Weights of a small GPT-style language model, trained from scratch on English Wikipedia.
Size: 14 layers, width 256, 4 heads of 64, vocabulary 3119, 8.46M parameters.
Architecture: LayerNorm before each block, learned positions, biases, tied embeddings.
Each number is 128 + 24 x the weight over the matrix's rms, rounded and kept within 0 to 255. Layers, rows and columns count from 0. Numbers have three digits each.

# k: layer 8 attention key, 256x256, rms 0.0667, rows 160-191, columns 0-127
# q: layer 8 attention query, 256x256, rms 0.0804, rows 161-191, columns 0-127
# v: layer 8 attention value, 256x256, rms 0.0517, rows 128-148, columns 0-127
# o: layer 8 attention output (transposed), 256x256, rms 0.0898, rows 128-148, columns 0-127
k160:146119110113131116083164102141094137121110140141122127152152124155117114129110114109060137129130171156114151087119087163158117155156131093131081127118105135126127102144133132103141166130114130123144145165156143122129099137104141144119139122082137139164162133149116116139133087116124155124100108134132126148161154096166099141142106123142141129121147137118140133130115113176087102124139
q161:141109085134128118133143121119147096152130133127109164159124118114137137137118130095116103089131140139123135115092119177156121110135161146164116096135106132139104137111163146153117114104093094094110136126130146122140127159111119148104122161142128146146102120095140098117118173117092129113121137094153106137122103115139140070142111126153119091161119124129088125124140164142129139116112
k161:091097151170129118172091135135158144126161158148139121123114114094091103132140126111135110104135121139115121105140145151134108113112151147118186107120141155147112111105138133163107098090137117121139137106098113123134154127092111119130145127134114139107069144091117122142097165097109108146151127128169126149105100126139093122112157120128138109165148146127066100112073105126160118122133
q162:129143155114154097126126119143104125133127122157120123115134165149108108124140121106130149101109153153133117135133158111130145129124087146138150151159107101141119133131151189130103113124127153135120137137142089118157108153115106130139148135076144143120118143144113123149145145095150168115101134103093162134152135145131110102130119144111131117125139150114122108157120148155147154096116
k162:148101129122101102092145116119118132111148121134133093130142117120134125113147111139125121155104160138122135075152102150152181147106154106112126117124112074137128123131135087136123146163113140159132134142130120138136102138110166120144153134114112148155161119146124136124122129125144159102144103127124126134114124129149118128117136144139124138131134125109108155128110130141122118134084
q163:160136140132131167135130139109106130121115101142159088129125117144106127137136117122121146146128117129104116148146146120138134136093148144119149122128142154152159108135135109125111131132148118144118089122095128109104117135164093117180121128132134107120107150126139125127116151143156125132138116142115101098123122101123115140093096155146122159180129118128179141153124170128108102108111
k163:125122117155170128154148124115149157142151136100162143156139107117115131140150136137137173137106112129110140145143152096098123111116089144136123119104128153115152144145108135123107104146129147131147081135101113124145111109125127112164117142149165133133119128108137106121131127164093099164156133134150114130121112132082131091108098150112120123096123134138152134126140128119097093138098
q164:122143124130119109112127135167124130149106132131111115147165108111120134126142137117130107135134114089133138098121131127135131117112133115175121113145136098132156160155164130128145111113148137112125118090114133120131142121121104136122143135120130141132139133114138118129106134096104138119139093134157119137142117142134143088125119152097117123154146136127154131131100112128152127131132
k164:124128166133125142097108148121117141137143142136131133120169154116099114133147155157117126079118121110109128143104105123149109142135136148105093137130107152152128125080160125128199150135086132122123115103179117133153148136111123127132125116120096142096140115125153125127141134089120148158103171131163126127152128127108134125147089155113142168124143152138154103108120082092162148163154
q165:119111121150117158062146124123154183138154140126166139133109130125121164121156130183147131104110142132155141112089107114140094124134134149131118124129121161122161110125141101152144132119122110137154134123141099118030130092103093123147113142094128116125140113170164123118159126139167148156133120183116109124131089113143093109164159110163111142125124126125155095119159109125151148126167
k165:127148128141183157168074117128165130145138119138142124100127089127089099122160161107132128138137119101133135143142146122133084125125106151127137130144148140116139148114122138156132085131167111141126109117095130121147150121108110078120121115150121141091108140133113150129121134116123136170144139127128142144135110134125140117107139142130112124137130140133149109129139108109162111110120
q166:108099123095130131102145130088152171185149038146144134164081105101117115141153156135127146121142165118124145119097163095106131135156130103090154121079136126132123114131170089148121150084143102159097118150120122112142097132078085116159112152111152139142119150127111162145125107125138160141129106154138115121127121130153094100152087106136154137125128089133165104187133117114145139108157
k166:127135106180152133161120138127143115132177139146162124096136100140122120126159149127148140117101125116146137144130166101143113116128125149141162125164135120146148157106107135121094112133157093142114120131106110117143166108145123089118119117109101151126093142116148156117132167128120128161120110127115124147094125126140154115075146150116116127153147133110127124128148131127146114079096
q167:159120118140155170167119123100136127132122121112083124154089128137144131124116118138122110141144098173113113120165125102107092102149147140131168134168122120175165160172104131143119089153166115109101130163135118105129105139154144132179130130105142110155118119137124124101137167139165151092100167137122150105140119107123166165116103106165097106122124130092138171141124116126095139100117
k167:155133126127103113119128099157141151105130157123119094184108160096120138121124131170110085111160116179161151100125173151100145119105163110137122142144138115173097145148128125101080105153162126155169086143070109147173091130104152148146149139124138122152118112132084108075076085158080142041150114109126143148119132150147112119111127180157071086118093120135071129168106144144126116067092
q168:138107109116126141136145121134123155130153112126151134127131152119153126114142117151109147149109130140119130148144143123097143135153133139096120146144117123125122157144135118135140128130150106134139164132078125105132115110155134130195116149138134089126138072166136118091107117121142101103132174136116145125127103120098164147136101122125121065117131136096139101107117086117086131123134
k168:136137124099158162137102126118121127096123134101108152099109138122108125123134149139122120123130101129137130133155141128103096090120114159141108134135142126103130139144118165135157130128157123123179134101127112126103176140134112109150099141125161150125094134168137105114143125163144100177115118146111095131160135137139115108116125143132140115069093103137157137107137116134149104114164
q169:089109134077150153122129113127137125135162120129132131105150120107130112163128126140130159125107136134136162150121150142076130125165134151083105131138111146127111088123106120121147150129113105106148155140107164133122145139113118128110079151123109147148139080141128148112102111123108100098119127133137137129126095148144127114153137103085155116099119093113134103099113114107114115120148
k169:135130117150145143172130131147138125096142146121122129120106133133097110112097141130144125130125103124189137137142178138128101098116137135090166132136123149145144126137128105117088136095171124122159129103093106136114147108132135120144122161114126135131119133145110137124105101132130110132116131121141128149103123125147133101045131149121158111139159115134140121152143143121132117101148
q170:108082083116136113118155129090109139108108117160101132143146167102147122100110128134120105090099120151104130111155146139151120145126137132129161141134125136134096113162111106126110132081143160116152153139168108132160140110171138173107129133139096099137113102134157113130085113134121138138106120108143122150104131104119132156144147094135145099136125110111161186142130135129134130102139
k170:103150129159148134169095117133164121122145134121113151126116148113138117144137139122154107101145140166125136156143173141115141135125140129150141111127148181174130123117122128129159134115150125101136091113130109122121157134106090137148139138133139114087080127129147120139112132147094118130122144114151123133118110111089136143125112140103124098123144143127113120122120119106126113113123
q171:154127142128139100129111116075157127136135145118132185129112063113085136112100116129139159101121149109100127134114128146101163094160102169136164117095137132072171098135125144145121130129107140148137119177089149107136108109116115109128085141135133189146141118146132092150151143162184097088142120103092172102151155134111087111151103119124132144132109119145090111063184140160121150100142
k171:147127145151100109114159131128101114108137141113129088181125107154127141107101110120153158143094083133121119127115111107149090119118126118093118112165141111112141126151149111142134131146146126150176140131142142110130083139124142145137121136160097124145107124119089125128152112104159109116131126139054156120101118137176125131134160106109146127141122095104112143128116154141131118110130
q172:141110143123104094145130170138171119155105149129128126136145129116162119170094108135085118120150093135059141100116125122130099140174113118115131115132133157134133130150121094136138099162130132157117117138122103164156128123086139169122107140146123120104113121105113131139095156152153156090171137152123132128129136110126111134139152158176106096151119174115138151116152105113109092117108
k172:129112159105117104143116123147127134134179189148131126150110102089147076142139149107127119098146124121124142115156120142123119129140150165143166092157157172147141111144138144104122114101110125112136118142132115128166163103088123143123162126137125126109101139103110157143144095132081136181125139116143100156122138122119072142134124133136098126132149115119121113096113111110117129146106
q173:142067163107147152088123129157138145144122129110125129103151119119148136147085123118126106117125133097131170133121113121126140098127136164141135152142130100122125130130099122148150123107148131125159141126103113133119100119132147142147141098155138126126119116154152079102123109126212110126163143178118142107122105137139108084112113128141151121119128183120131111108162103113133107115124
k173:140133168094148162142100122121120142099152146109124148052164137136102108138139184129136147122143133113112133150125110102130077111104116155116141094164145145124144132118140157166171122112154126098133123083132117124102124115109125109126102144162109132101121132135119088122149151114125132160130136124125130124131140127112123106130118152081128139121106142140148113064146102103155113147133
q174:125102131161109130141153168146125141132088117110134129160113142108116159128103127145137141103135140145136112130130136189130133121105125163097132128097117161126110109120120140121100133148122124131131134091094136127115159080135153151134137176132086124134145139108088087218133126135173117184108105122135119125136057111093093148100122072152132119146128111155112164129124170110136112157131
k174:098150149142119137119155132160097126157081112084122131161121140131133155125114057107147159147133148153116100143104116143124184113107148116150121136106078096104117094180148149120147161172111161135128153113145138120116117145187122147115139116121126136177161128104128169141159144146131098105134122125092112129164101137123102136111128099110128128099083098146138135144148142140127148143144
q175:111123128133126129120117142184142119150126156141100139104140152156114110113109130108133105131138135170121160091121146152118117122131106116152117129156121129113128130155140160159160147121121135111140134107115117129146134121128101155108136134092119136138144145132136157160122130097115148142116149126148170183109136123179145100133138128092136131117128114131115114119114113115134111134134
k175:108131152168119148110118116165105130116104149162111116115141138148089090133117146108117103103137126132121159102142130170161150126161156099063097148127100135152133128124159093099140130125116125126130185110173102148132127136098146119140144172121103175133153133140127139120121101138117133059127157102203114162084108160129136126144091120097123161145161161127116084181122118112143116177115
q176:119106110128105121135112177116114116100120117159103151123141075157113160143118121105152132110143137131142113138144111134086126146096119149100145132119114125122130129104137138154156124172079117103123139131137137163091132129154115158141138115125116144153121149140118104131148132165171119158112111129088156127124106122151119119107138144191164147128100159155131155111171111145102113119129
k176:122142129107148170122123163126133110138073091122115149085137098139162130124138141127137121108141142091062153171144119089123113130127124117127112096125126115105123111077117100148194140103119116103161141108172155099055150140120079120128098111130139089092123110109126100156137156100155117159130146145121161131142153105098124118156104108099115121107109113114130132089188116093116158149148
q177:106126089119150146108137093104171070153133144100138141156107147153124120125077097167080116109059159127137146158128153143149139128178138142115123125123113143111108116127127141141145145114114125133141095146136167138138167130075116135150130119116145178113128093162141142157137154126108127117156163106136135109100150095148161128185159112097142144150126104130101121114093137126160146165128
k177:116105137108127150114142120120105138125094121124121099136135120167117135123122108079089148135116167137106095111084115131154091120144119127149130143109149116132135126171141149123146140135128169144121164089158132171140113146133138112114125123128123116135136094129135157148146143131135138106124092128137130136148131112122151123200134123129137125123127133135144128092123139133137146158116
q178:094128100125148135121132141132119144085139105137135109171122184160110142132110118151126180131121140145171163092144158171145114118145154122120147137120122138142102104112124104147072121087123111125192148119117142160087140173126101135126141142122080146146122135138123097146082133088154118149148155129112169145117121091149148134172114088107151140133137108132124131126099141116142119074105
k178:098098143161075132115155124126115106116117116109130127136139141148100167141106058094118149125108121144139097111137150138124156135103142121150122158099099101079094125168138120141093121124141135120157160117135143136105111134138155124141110116124132135130156112143119142136145116141125146088135096122124117149130135121137127118130143113136142100106137114135100129120136175171127137142116
q179:103113159124137133124115157132112080133118112124137126128102138153136089147121088107104110110148182126109081105152129125110142128104080135133145155065135135116137112124135187132148099139141150147092136117137116129123120113124129128118136158160104128151107136086109145143106138163166126150125099130128129113165115142124116120115147134155130139175130152153091154145206162111149092115136
k179:135112122096098116106122125125119121121131117124127091149125129138152141119110095117128144148121150158114120123106087139113196138106151123120120112114162109124133130132161134124138118160100161141128132126147127138134097137123146133110148140120107138136172135102129138184141144130116162115136106132124125117132105121141084139145153109112109142137120126120125141093148135142106144158094
q180:136129108149103147111135172140142131125074120139114126151193161099120131109122120126114062131114121141137123108119163147117120127183091107144119132171103089111138152137151128170151110093149149130127149104131087121127124107130114135145147107130118143121138095131139118107111098124140135124167158118145139125096129115160118134131132157149159123154116132149160117147098107120133155136095
k180:119149171098139142083099111139074127152106137143134158143153144118141151134144138111108119141119103131095134088114068128140136121163108114125108146103133104125117119091144144124212148138095148101143122087179127113092127126107150134126126086122103173169153070181140137109174113120156138167130130128141147107154115114094169128163110125118163156127108170139147109072112110138130177187152
q181:151129131134137119130130104123131139158111171106124143142116091146102150131130124115131127087129162096130143118107108136148127118102115144156129117110146137138163119114145109110096145139123125141125111113125118130141091144113122098131127098107148153091134172093131149151154118140157141166120088107136138107104125143152125123102131136161141161144145141153131126134153162140154117130141
k181:128107121177184101128127123159155137140162118181132115127133106136092122120168140108134124125126120108133106104123129134181135142128148149127132098132126135144141150127110114153084104121125137150053096149112140137166091095093157124112120125161110125105122158128091117134112143104113145153164129081131116132086126155132116111109133140115115142153148170126111086149088126124140143122082
q182:113119142163111141131137100101127110121130133116146144144109129128147103125121144139112121167091145144136158101142163128117111144160114154124139157130157112144129075113078138165153120126157157110151122117131151122153125117119111129124135168119134138125118131176106099155106154108142104110137119128122105106118125132135151102136123180115088127137133131152138122139144146120123159110133
k182:118113116097098120098134139111092152113111122129137141150129117143153145164109094125083129143099139152138114114100101131151117146132125108112107131113137109135120117146140118115155146160131118165135137126154113131136102155133146120127127131134120141160133113145129122144149108150109132127133108154118134098144147113134140126162115131131121139116115127100132119118128131145116162148164
q183:135149153132121122097095156145144117130114128156138101128100146129100159135133141128125119144170123146116148106105124068134109151099134134183143081121147105101109123123125112122123080132128119180097120129152147115122117118128134109109144118189111119157141148113113114151147166101105147143151091163127120143138177125088132142127136134082126151126135103133127151140122097104167129164119
k183:104132139155130114145091139126179124137157111121140095090137140106165111127167150147137144112121104119077136196117107094147128158131136136117148113113121136128118137107123129128142117122122121103073103133126123138156165077119136118137131109141120112093119135134135135111124139092080138140126167148156116145117131111083136170159116121141113146131144145140119112113158102074148137124101
q184:128108131111118138146104148162142166125132121141136087112176147157099117138126144118125104147126115138138101121138128145127111095110142120136144116164133097138149140126136119151118108093168126117136118093090125118122116104123100124150137117148124108135135135142111104104088157084153147130116123165134130133132127132127103095132157142103134115165134168119153149113112129118130124110104
k184:145128156179139102152130129164145117107149149129131110144143132122102097135143139149162113108133107106176139128152136146119134118121161123082150118127105130143140148119113104150088087131132104129156106148088092132146117084100167139144134132150100151124148140132102111120112101097093131118137124134164131162115092152146106114076127147135145094126163133140107105144103145123176109128114
q185:132159107151181097102134134134137082125127155128116164111141153119097116117127105113139120119131138104138129170114109141149130109085092133104111141118165117109080136125116146140140130146112119107133180094152100150127129126130134117107112125112117098159130111094102103138148131150099125127110105146115138105128116156130126122108133123112118144137140110139117090130143123094175133155108
k185:137114138150115075100128107158124110109128122130144107159102127147120141111136101125144111150124109113130135123131136161125163121116147116113109125101103113121134121156143090141109106135118132138134129125119115143149104139134156149144136131124107160158161141156113155134106125135138134100156117122119109135116090137123121137112144130150125105132152122115094150152110136149113129154137
q186:106123125094148163160127117104164126141182118127137149131131115096147119141123159121165131112092116128112154136151144119135118079144141161098105124110119110147112125103139127145142108121130082119163131146091134127162113108100145128175105143160106092148158091137118111114110172123144121104111121153138116127120113127144138141168110116143138103134113148140070135115141118116131114108137
k186:125137124154156123174121113161163134107166149125150112136129122135093097122117148134167108124115111143168133148150188140108103102116161136101160108123138126134120145122100124148077097132146112124126111136071102123138139112121148134134138146135126142102118151126087111135101133130107117124141133124131121136092116148139118123075148141147125092120139125125099110156146143132152107110105
q187:126110170120114139111124134167144138115131155136154092114126111150109097136143112135095145123109137124123150137076116142127117119130133160160124150121131161111161099102105145129136132116130106119169102093128148152115111121093132118107149150080114146131121160155110137170129128139093150169132105157130128135140121143158116085116153148118112140112121084124110100121133105124141123144135
k187:141118129102117154098142110116096134099121131114114126119129109164123107110121130096103146155106162125120141095119121120158144152128131116111089164128120098135134111153172125096192159137114112137134188126149137133145129144113165123130107143104095163157157145125133136154157132132133159136131114137154115145167158115148116112124108146120112173150138113139152116105138126124120106146134
q188:100097139157118108110121157117177147140115077161077143103173148118104145145132102127117176158148107118101149116161139155098119155139127145103141141084141097110120194122089129116124133148157098141108092133123117141146122105116132163163132112135114070112140076177134128105110143109140149077119109160146167106133137158105137139098131152101113159114124143148109146159102095097129108147109
k188:144124129114140126133132137125149104135141150132109147110110119126148118124125136128153149078118130102137148175153125088113133114127121137106154133143118146143130141117119126126157105131116131120131094132134149111107181121119104100138116124166116135077130151153162109134126095114135140144110147120142136133114153141078131136164133145120125153100137148137139132135144115103108102119121
q189:105150089101168116115139103141085125152155115100171140096107118134139124131161121131140147128080154104150115133138111133148158139107111126095070090124143133134106086075150142102155162129093124130140120113127151125102134133134097103136121122116147180132106151108105166161156107140135112184118118135104117102153128136152097095176151127115133179136128145123161136116153188138157123111188
k189:162115091125157164143128159099162127131112084137140131096137053153128141125178124109127144151103166089104114141117072111171111140136132167130127138142122143069202143074116121173104144114147097162090126118152149135124091124120113096105115082127143100091117113107136153188140214113163145200144083135073153099116122128148113114099130123108124099151155102118174112105148112126122114124129
q190:117095135098084082115099133102119129098127134101105148093133141115110119110144128118120143135121147109128134107137136116123101144114145150156095114117151153102126169106130165111153106114122162126142131096129210122149148081112106084121114152127164145109128145132127102117148099112169119103094119108163138142149131185122169126127122130071094152107164096139166118104143153120116128131151
k190:145126125169171114150106122105142127147120146123085123089132121109111115109112155138120106123140105095128128136130137115168133143156127162096146150120138182149153141094088118122141119148165133130138115150133123134140158090120111090106090162137138146103158149147140134113137132083120148135144157107132144136123123111131097119124121127103123149129158142150144096139121114095149125110149
q191:092111155151112090148152146132134098131111130123126167130121187191108095119099143129104127174131105096118113104156121110139122125093118101115130175106160139130124106174094202123123145128165157128090134135139123123180143085132120105097123144138182117141140129151134157167124120161063127154091114158132099130133153164120138113123134105095117135117138126128161118147162118156187118182140
k191:109114120115084101075178113111095143095127128120125130154135109163164137154114089135070132131112160147162111133111108144127145176158114134108096143136129127124134100148136129082131155152118129137115143134139130139155092135146152156106159141104157122168154126141143165148132135152129108121130109134102112110142134129136128147162131139118122164107149129123148162152158119152129117129118
v128:145124092139127144140105122180145119132109160160156158103161146131146136143134098115159179146125126114076149079171144146104142106136134160063142150107078122136132108117141137128120097116090138102144087112119123116114142111054118132126139139133143140200118148140123101086103135077102167141127162192121118124118133109127151121198110130125119152109160182168141178118108110207121099115092
o128:154106100154150136128148142095124112116115148106101116138165130130115088134132083116118160142088136134129127101157142103172131123120160115161094127195132141089144111114122112105149150113111149169124139141133154123102088171172098120126070134123144156128090122112142183083160148140182130133107101115088079142144114153153097149108117102118104142134149076100125105124192140130123165073110
v129:140181107083144138126154138146135154089169129128094131121109090102124117109093145135158134125107179147084137089093116130197188164140140109125122085162125139097152115122119138111162162149102098092127117125137159131115102118111080135124140127144175138092099084117163125106091076084109147159130107065151091140124133120172094140109128087158131124091177130171086133111170103160141126143122
o129:146135161131107181099113164138128081132099141121139112176148148114095110111169103103090102125061157130136123107122121138116111137128187099126090112160139142116134157132112162091119132162169144150184140100084171124128076119105156126095105133104135115087149154179121131122107141198129126143115153151155145105130144140163165133137144128139121102095142130093130173144146125138129113149101
v130:094087153139132141115116141100119091105085107068113155179087116103106142114170168150140113110132105188107142132067048164146172116117140138143119115145128153143047116145103142103153096130160131110144078139144093156091123083139176138163143123102142140104129139060147141127143190117126120134128174127103156123118068173094102133173130127146142113180069176129124135137165112099155156131139
o130:145103098157159132128129158124121120097139111196134073105154129153096111097136194097089085121174088118135153140157113148103131166137140079135134132169098136130195103156139092129072091133094141113136119107162165142089121137123179118123128131134118138160144137150104115131082089093049140141120107112117191144128129051128108128129097144150121110166106132148138105119101111131107140121156
v131:132095126144160113106135167098120118134089083121093154130151157173127177104079150153170097118119114125128142158089067151145142107130159107128118096135138181161115114119137119146091139136136101128108097104184129123132136109138108123126135133172149114141152148107108142105147111159099129138092148125132112159172140084145048134138111128114141128142080143116117103122137120112113165120165
o131:116139158188170149144118151143153130156133151139086129137142121103134127122101107158151156118198122101166124137147124146100192149164102097131126123144134131136177144124098141125128123145119150139159087086151119120108139088110114109099105102127134114103112137179095127149147133125143088140140121159085145071091141166155132128084138147160133138171136120120122158118111105099073144119138
v132:134150084093146145106130086122121081131048119163156065133117144130107172066125103158146131106102098125126165121095120149141175119153098150153093111137150101194170075109186144160142079094125137104113086138133112157107168129114114123111109134141127121114122135121093147143132144121160168134109104110154131090125134165124124122130145133129151123064150102121164141108133172115094087085123
o132:154103162139156119144119079162104107089196162126130120116118130123121139137153128134129138157124102060118096165129160165118138139096117099108088136124112048096148114112120128041152188129121101151101135181162138100133061090134141150102186123091164170181154151140126134106193172132103145182186105174180108124145131153144139141099099179124126099071144132133147116097163071133131105137089
v133:141133068142125176165101119098120109104118143151125147141121123117138155090150118137145129081155095125125123164101105129126091112116149082072113088169118097124149120114149095138109118145160156116157090107133144096143134162149115140130156135157083137161152125063105127133095179145141178119067123118109153090099132134171138136105163150177106127116145159133096159106096144123149129123123
o133:127098158107153091161115121141083113097130126115129118155128144122102167131152124144160141136108059109127074170136135138109090140079107148117109143147116103095125139150144133129136113127129109114129112123176132143098119132076140100119098124152142142109145120171120140105164130137130123142084139155090128146143129141141147152171162086102118094133125110186142094103104122144120131157130
v134:141110076094173107134140118124156144156135131115127123125132106165118085093083145127088121104154140144111129143118090158143148134135162118149109097140148124113125120098118097120091132151131097151117136129040081172158163121157107146117087136122083170155104095107149111102120132121145112135125115138060138165119127105165131109146143114119125145164167150122110119103099121162129130123142
o134:098130122146150173157111128143134101113165136136138116142114130129166085120108101146092043116125126111121108133114112146104114130128091123132104147070148144117137107146127139124158105150092183114121130133160133093121118163120141148151111115116134148083132141154160118159163118142143103152116143167116138114090103107130185111146133118104134083142149108123149104116114112138120156152157
v135:115121186145189102086147191151074106143145141160145144066109169138155124166137145158135131098108164075112097076125151056114075142071079135123058119150160099148112150193112191150067109109092124103162147120137153128138164149150088111120121090144132105109124134161112107105140109133153108082070103125157134099090110107138145149166125129114134088072141164113139158122114119092112110116148
o135:146141135146126131132128104184193127160124168105146118136125131154128119112116166117125098117145139156206130155146158131105117121119158129125125114093050095134111126154138109130099112130123122162086142110106105082128136143110130145119114104148134127136130140126132105112126171113121111105118119136077098116112123158114142138138121094141136127166140087118113122180157139113152157107127
v136:102097119124143138115165162134121120112148118145117131185142137155137124123159142152129108085101108192110110134131140116140127123097120087100135089144118143139147101157087139122066103169144138154099105169151159142158120143121150142164165134154117119168151114133117097139132121120094191135118156121123150136061092117157132158173138136131087123118112128179113118103155128065167170110140
o136:129147118126183156141112143091129158115115153143072130162127126133138154113096106140119126076116135134123092114149137126090131088126138114150115123103063149092147157148183079115149143160128133093134111109137145133106106111103103134090108105082109113130115098158100143122122123067121144153079137154143136107109137141121142119153125068129155088122145119123125128111125153149140132174157
v137:088157146156086115102154125152084108150092116161105125169124082106146129125174114078137081122124150100109126097155101064127172108082126150146107162182118122121116140157120113173166153146148139087133164129130148120146119139157147120109117132184127116118159084164122185115141114089113102081139137119125177144117159113119151136112101137165129111135112103137138139112155113136173118127118
o137:184135144130147114109093112148165160134157133091125105108126119136138112162127167143151149137149138153181115140056111148091106118061118141149090109130109126181145177169155121125104061156128138129153119123136155119057141095123190076184142132152101165120132164130090114067126139131117136149125163152120120168111100119155106150120137142089095097103131139153126132123122113138111089094121
v138:146107112115132099150113151094162165167160152088125128125131145109120100124129106101112164074141114159161137158171164098155150100140089151162112096093145106093125144127107115123127115105105117160146108157097127125101145106103079122083104119135143065135191135149152092115123148170097081208096119122127079202131141084127106143101157136152126162161207135126092134064129105174100110154116
o138:141102111169102124144145123109126158132162146095121095161113135089136110152133097165106145132099142101099153055133105146119094178172104101167132124105138115142143084111144101119075127117060081094107130125097155176139149125148109097111145090145137132144121086091162158126123100102133149165149137087126108107180117122133163133161134145169119128158109139133166115141122150121148120101102
v139:120123119081158088059134160095140131134129125124127149130139098129075110106128206085147131064119124143155125148135083150150115151134124137094109134148189152097130135186142138146123156117130142208170111145089086143132072168153140140127161138126131119135125114124118178149166087106135098118096103110121102149064155102118181151153181116131098074123137111131117099142137131097140124134177
o139:146137112132139103126107127087128097186139160117120086155137116138105148126116117105132120138092177141120093139116156125098131121108120132122144111130123115164123081053128170138119120138076119129157156120098128148118129127075113148072118137108128170122162114104136154170098151112087161122124115151114153142136090110113132115157191146112099119196115123163196132087159116134169158160174
v140:146108100165086122126123121120162119116155119145144109146128126138165180116085128146105138102133149120164130129149123120157101117102136099165141130145128169133112087103113146135153068137121149100128127135129119086130115094098131146157138106136154106135172134140099123137121132115159153140137169135142147145107072169117152101124146118129090162111122101142138155124126125147127119146142
o140:119088103146109124139146093095137141109147133149113144107149102097143143133099121149137074142133142107130163080112122125112146125153151117107130186083128134180137123124082135108108138115134126153087161086157146102136118149115141118163140125094137127114152164098104144122121112157131131116119132153151091154087168133149129167143120162145173098143143149110102125144152136119125156131094
v141:123113199150129127096111107122110147156102096170174120121114079114117105126149155096123155135104141140074093141143135068138134157133124136179159122160186119123111094139122151116119103093075094123135115103109121150177114134165130124136088145170153125134136132126117109107129114147133120118147143097207147123118130177132135105130135082097148116116131125106093153134184127120093096167140
o141:113125190132156150141140128141148108121117131166129127142099180121090153154128142147120104150114108163129145100114121156170128111141108128129121116109165157138114129138106057092085140147135148089104139132141131194101151115183158131120146131154124101117131111116147170139123114132129101101104127147105138096088158137133146126127092150146107135144152122144176128116122119121112155145167
v142:129147092136076127152130110115116165166162146214134145179135152148119124121138152108075118108150117125167131064153151147188093086081109144110104148134146141145138135114165127109167138178115159142135078105111143087119098154119102106119143119156128102145102042140126136063057110159079119163076078153092117137123148161188140115138180129161106140187144124123155166109147114108153129119098
o142:130146145168151139113209117137127131114117194083147125140137117092169130140101122139135117083114158101078137175109109125107101101131095097117106077158138137131136129104148120112105121108126076137080090085143113123106180120144122128133178124129120095088144169092121173142154161180135121146127150163096142150179120073101117148130165116148107093108104151128167131137144123117167159149115
v143:152123113160120173172091105168109117129134124172128113164093115125114138131155131129086136119162137132104086116100142162137090128103136073113115147103132132111116141156150153103145161163117142120130062095150152067109133122155125090111156128077113134113129120125111111168083137119101120146155096156092115132155094125100154126168115097145088180124109125119121163148043131139130156113156
o143:126169101111103137157151149176128099143104158102094147141116104111142130134172134148138139164147102126140097174089131067153179131124093105141142089146122112132143122119116076134165105135103157137117104168161106118131111147126123121126126108132130121136126128113100114116121127092110115087120141133154143105137116137105115159121094137140100166125108143170154108147142140127136165130111
v144:124138128115151099127146167127130065122149127144132077166125071150124116114128153124127072109091137091138126098133129120129101111088154116136101117073140152132132159188160123129110121139099158141121153090109078132079140156162094135107141172101133154122136143151054122162160063095151171086098159109195129105143124161140148158183124110122096132117118142144157174143130093103111187141137
o144:151146126090104152116121118128131074162108120160093137103138122141108101141169095156154133095135175140125156098145135143137112111137100129134151138143132107123133095115125117137145131122096105140110103112124095141126118110168173114088089126117069106122148144096144050142120096113158115088102154166149118157131126142123104145107149144170159134134121136138123150119155146113144167131066
v145:185129198117147073098091111142104075169143110133128127133124122115134088118158115127111131133154141122131180105123149125130127136118099183167145152135143119179100048151140154122072134128135139134129101033169154147114122151107174133101148120121158112102107151172137167104085122125163123133135139113180119135130115178147084115152131144122149133142124149124141159122132103183111095107088
o145:138161135139133145118147135132118097149056132192112131131113115132151161130194130091154113127146146143086124142114070084165105132114162118159064111158143070105109163133098152124134108125141118122067124164121126147103116155113086129141119095131125136143120144121121080146149118140158103094167137118150186130148168129122103117166097142112155103111137098093097122108102108156153116134158
v146:120131073135125122125166118093182128121134149092103132149134156135130166136119144181158141141132090138160074151121128100165113113140099120138140105129097132163141144131154172142124145128133116175093168154129196128121144078112143150081148101151139100125167118132125104158123114120154152113088141122161119135146117125125102139148124167105123147132117089148130145107169122127101152130151
o146:129122151138144164128108161142145153108135097153105121165156122112119135150153145161112115110148085116130136137099114093140130113159142151114101142105113123156136089125178151136137153109167083106135140165139104118141140141130090119154147104127126139059117100103104153112113100147120158158123145121122155162144164107137116181164127096134113155107133148123145141135145119116149129155113
v147:150132146166088174173167126113095089166135116122105139167114138155129108113135114142104092135154101137128074125113164108100046135059099118090168160090099168105125150168142121138124182204166128182127133080124149123134123114134155105167146132142118161141145158177105113128141078174130134168131146125112107131102109125118110101093137111137084068134129134206171087157149093097172189141147
o147:143095153135156131110090146078087139128151134134122068155117104123119145127125088080147114117167162173122146129117165088153102104101136111132174147138089094166155118108151108174103097131133096102123144136156070137124118183123103098118146147097084114110145132125133148099099155141146132094124148122131152130119088132189142106095077189125151094150124162131097104141129160151128106118139
v148:149102142172126041128145123142158166138143137094164148105124112144143145147086101218106165138095157147073115135123192179138131172125120099104143094085126116132155109098080125089127120141139095105094149062144170090123137126127107146142138131170143159139173111111128122131128120154144151152134152150109085166112074133125130079090126128152124148139137130112142123130128122150092116111148
o148:129142166143158109170120134089095093108109141115122118120141116114178145113054116139090081165130095108139098083126176129155146085177136147098140134144118165126128104125137152083129158137094104130082158164105138124106119147113173136120139127097138110137095141128146144102094122137123116152089105162155105112110196127146119157114095125121124110110122165092130124128175141111153092140091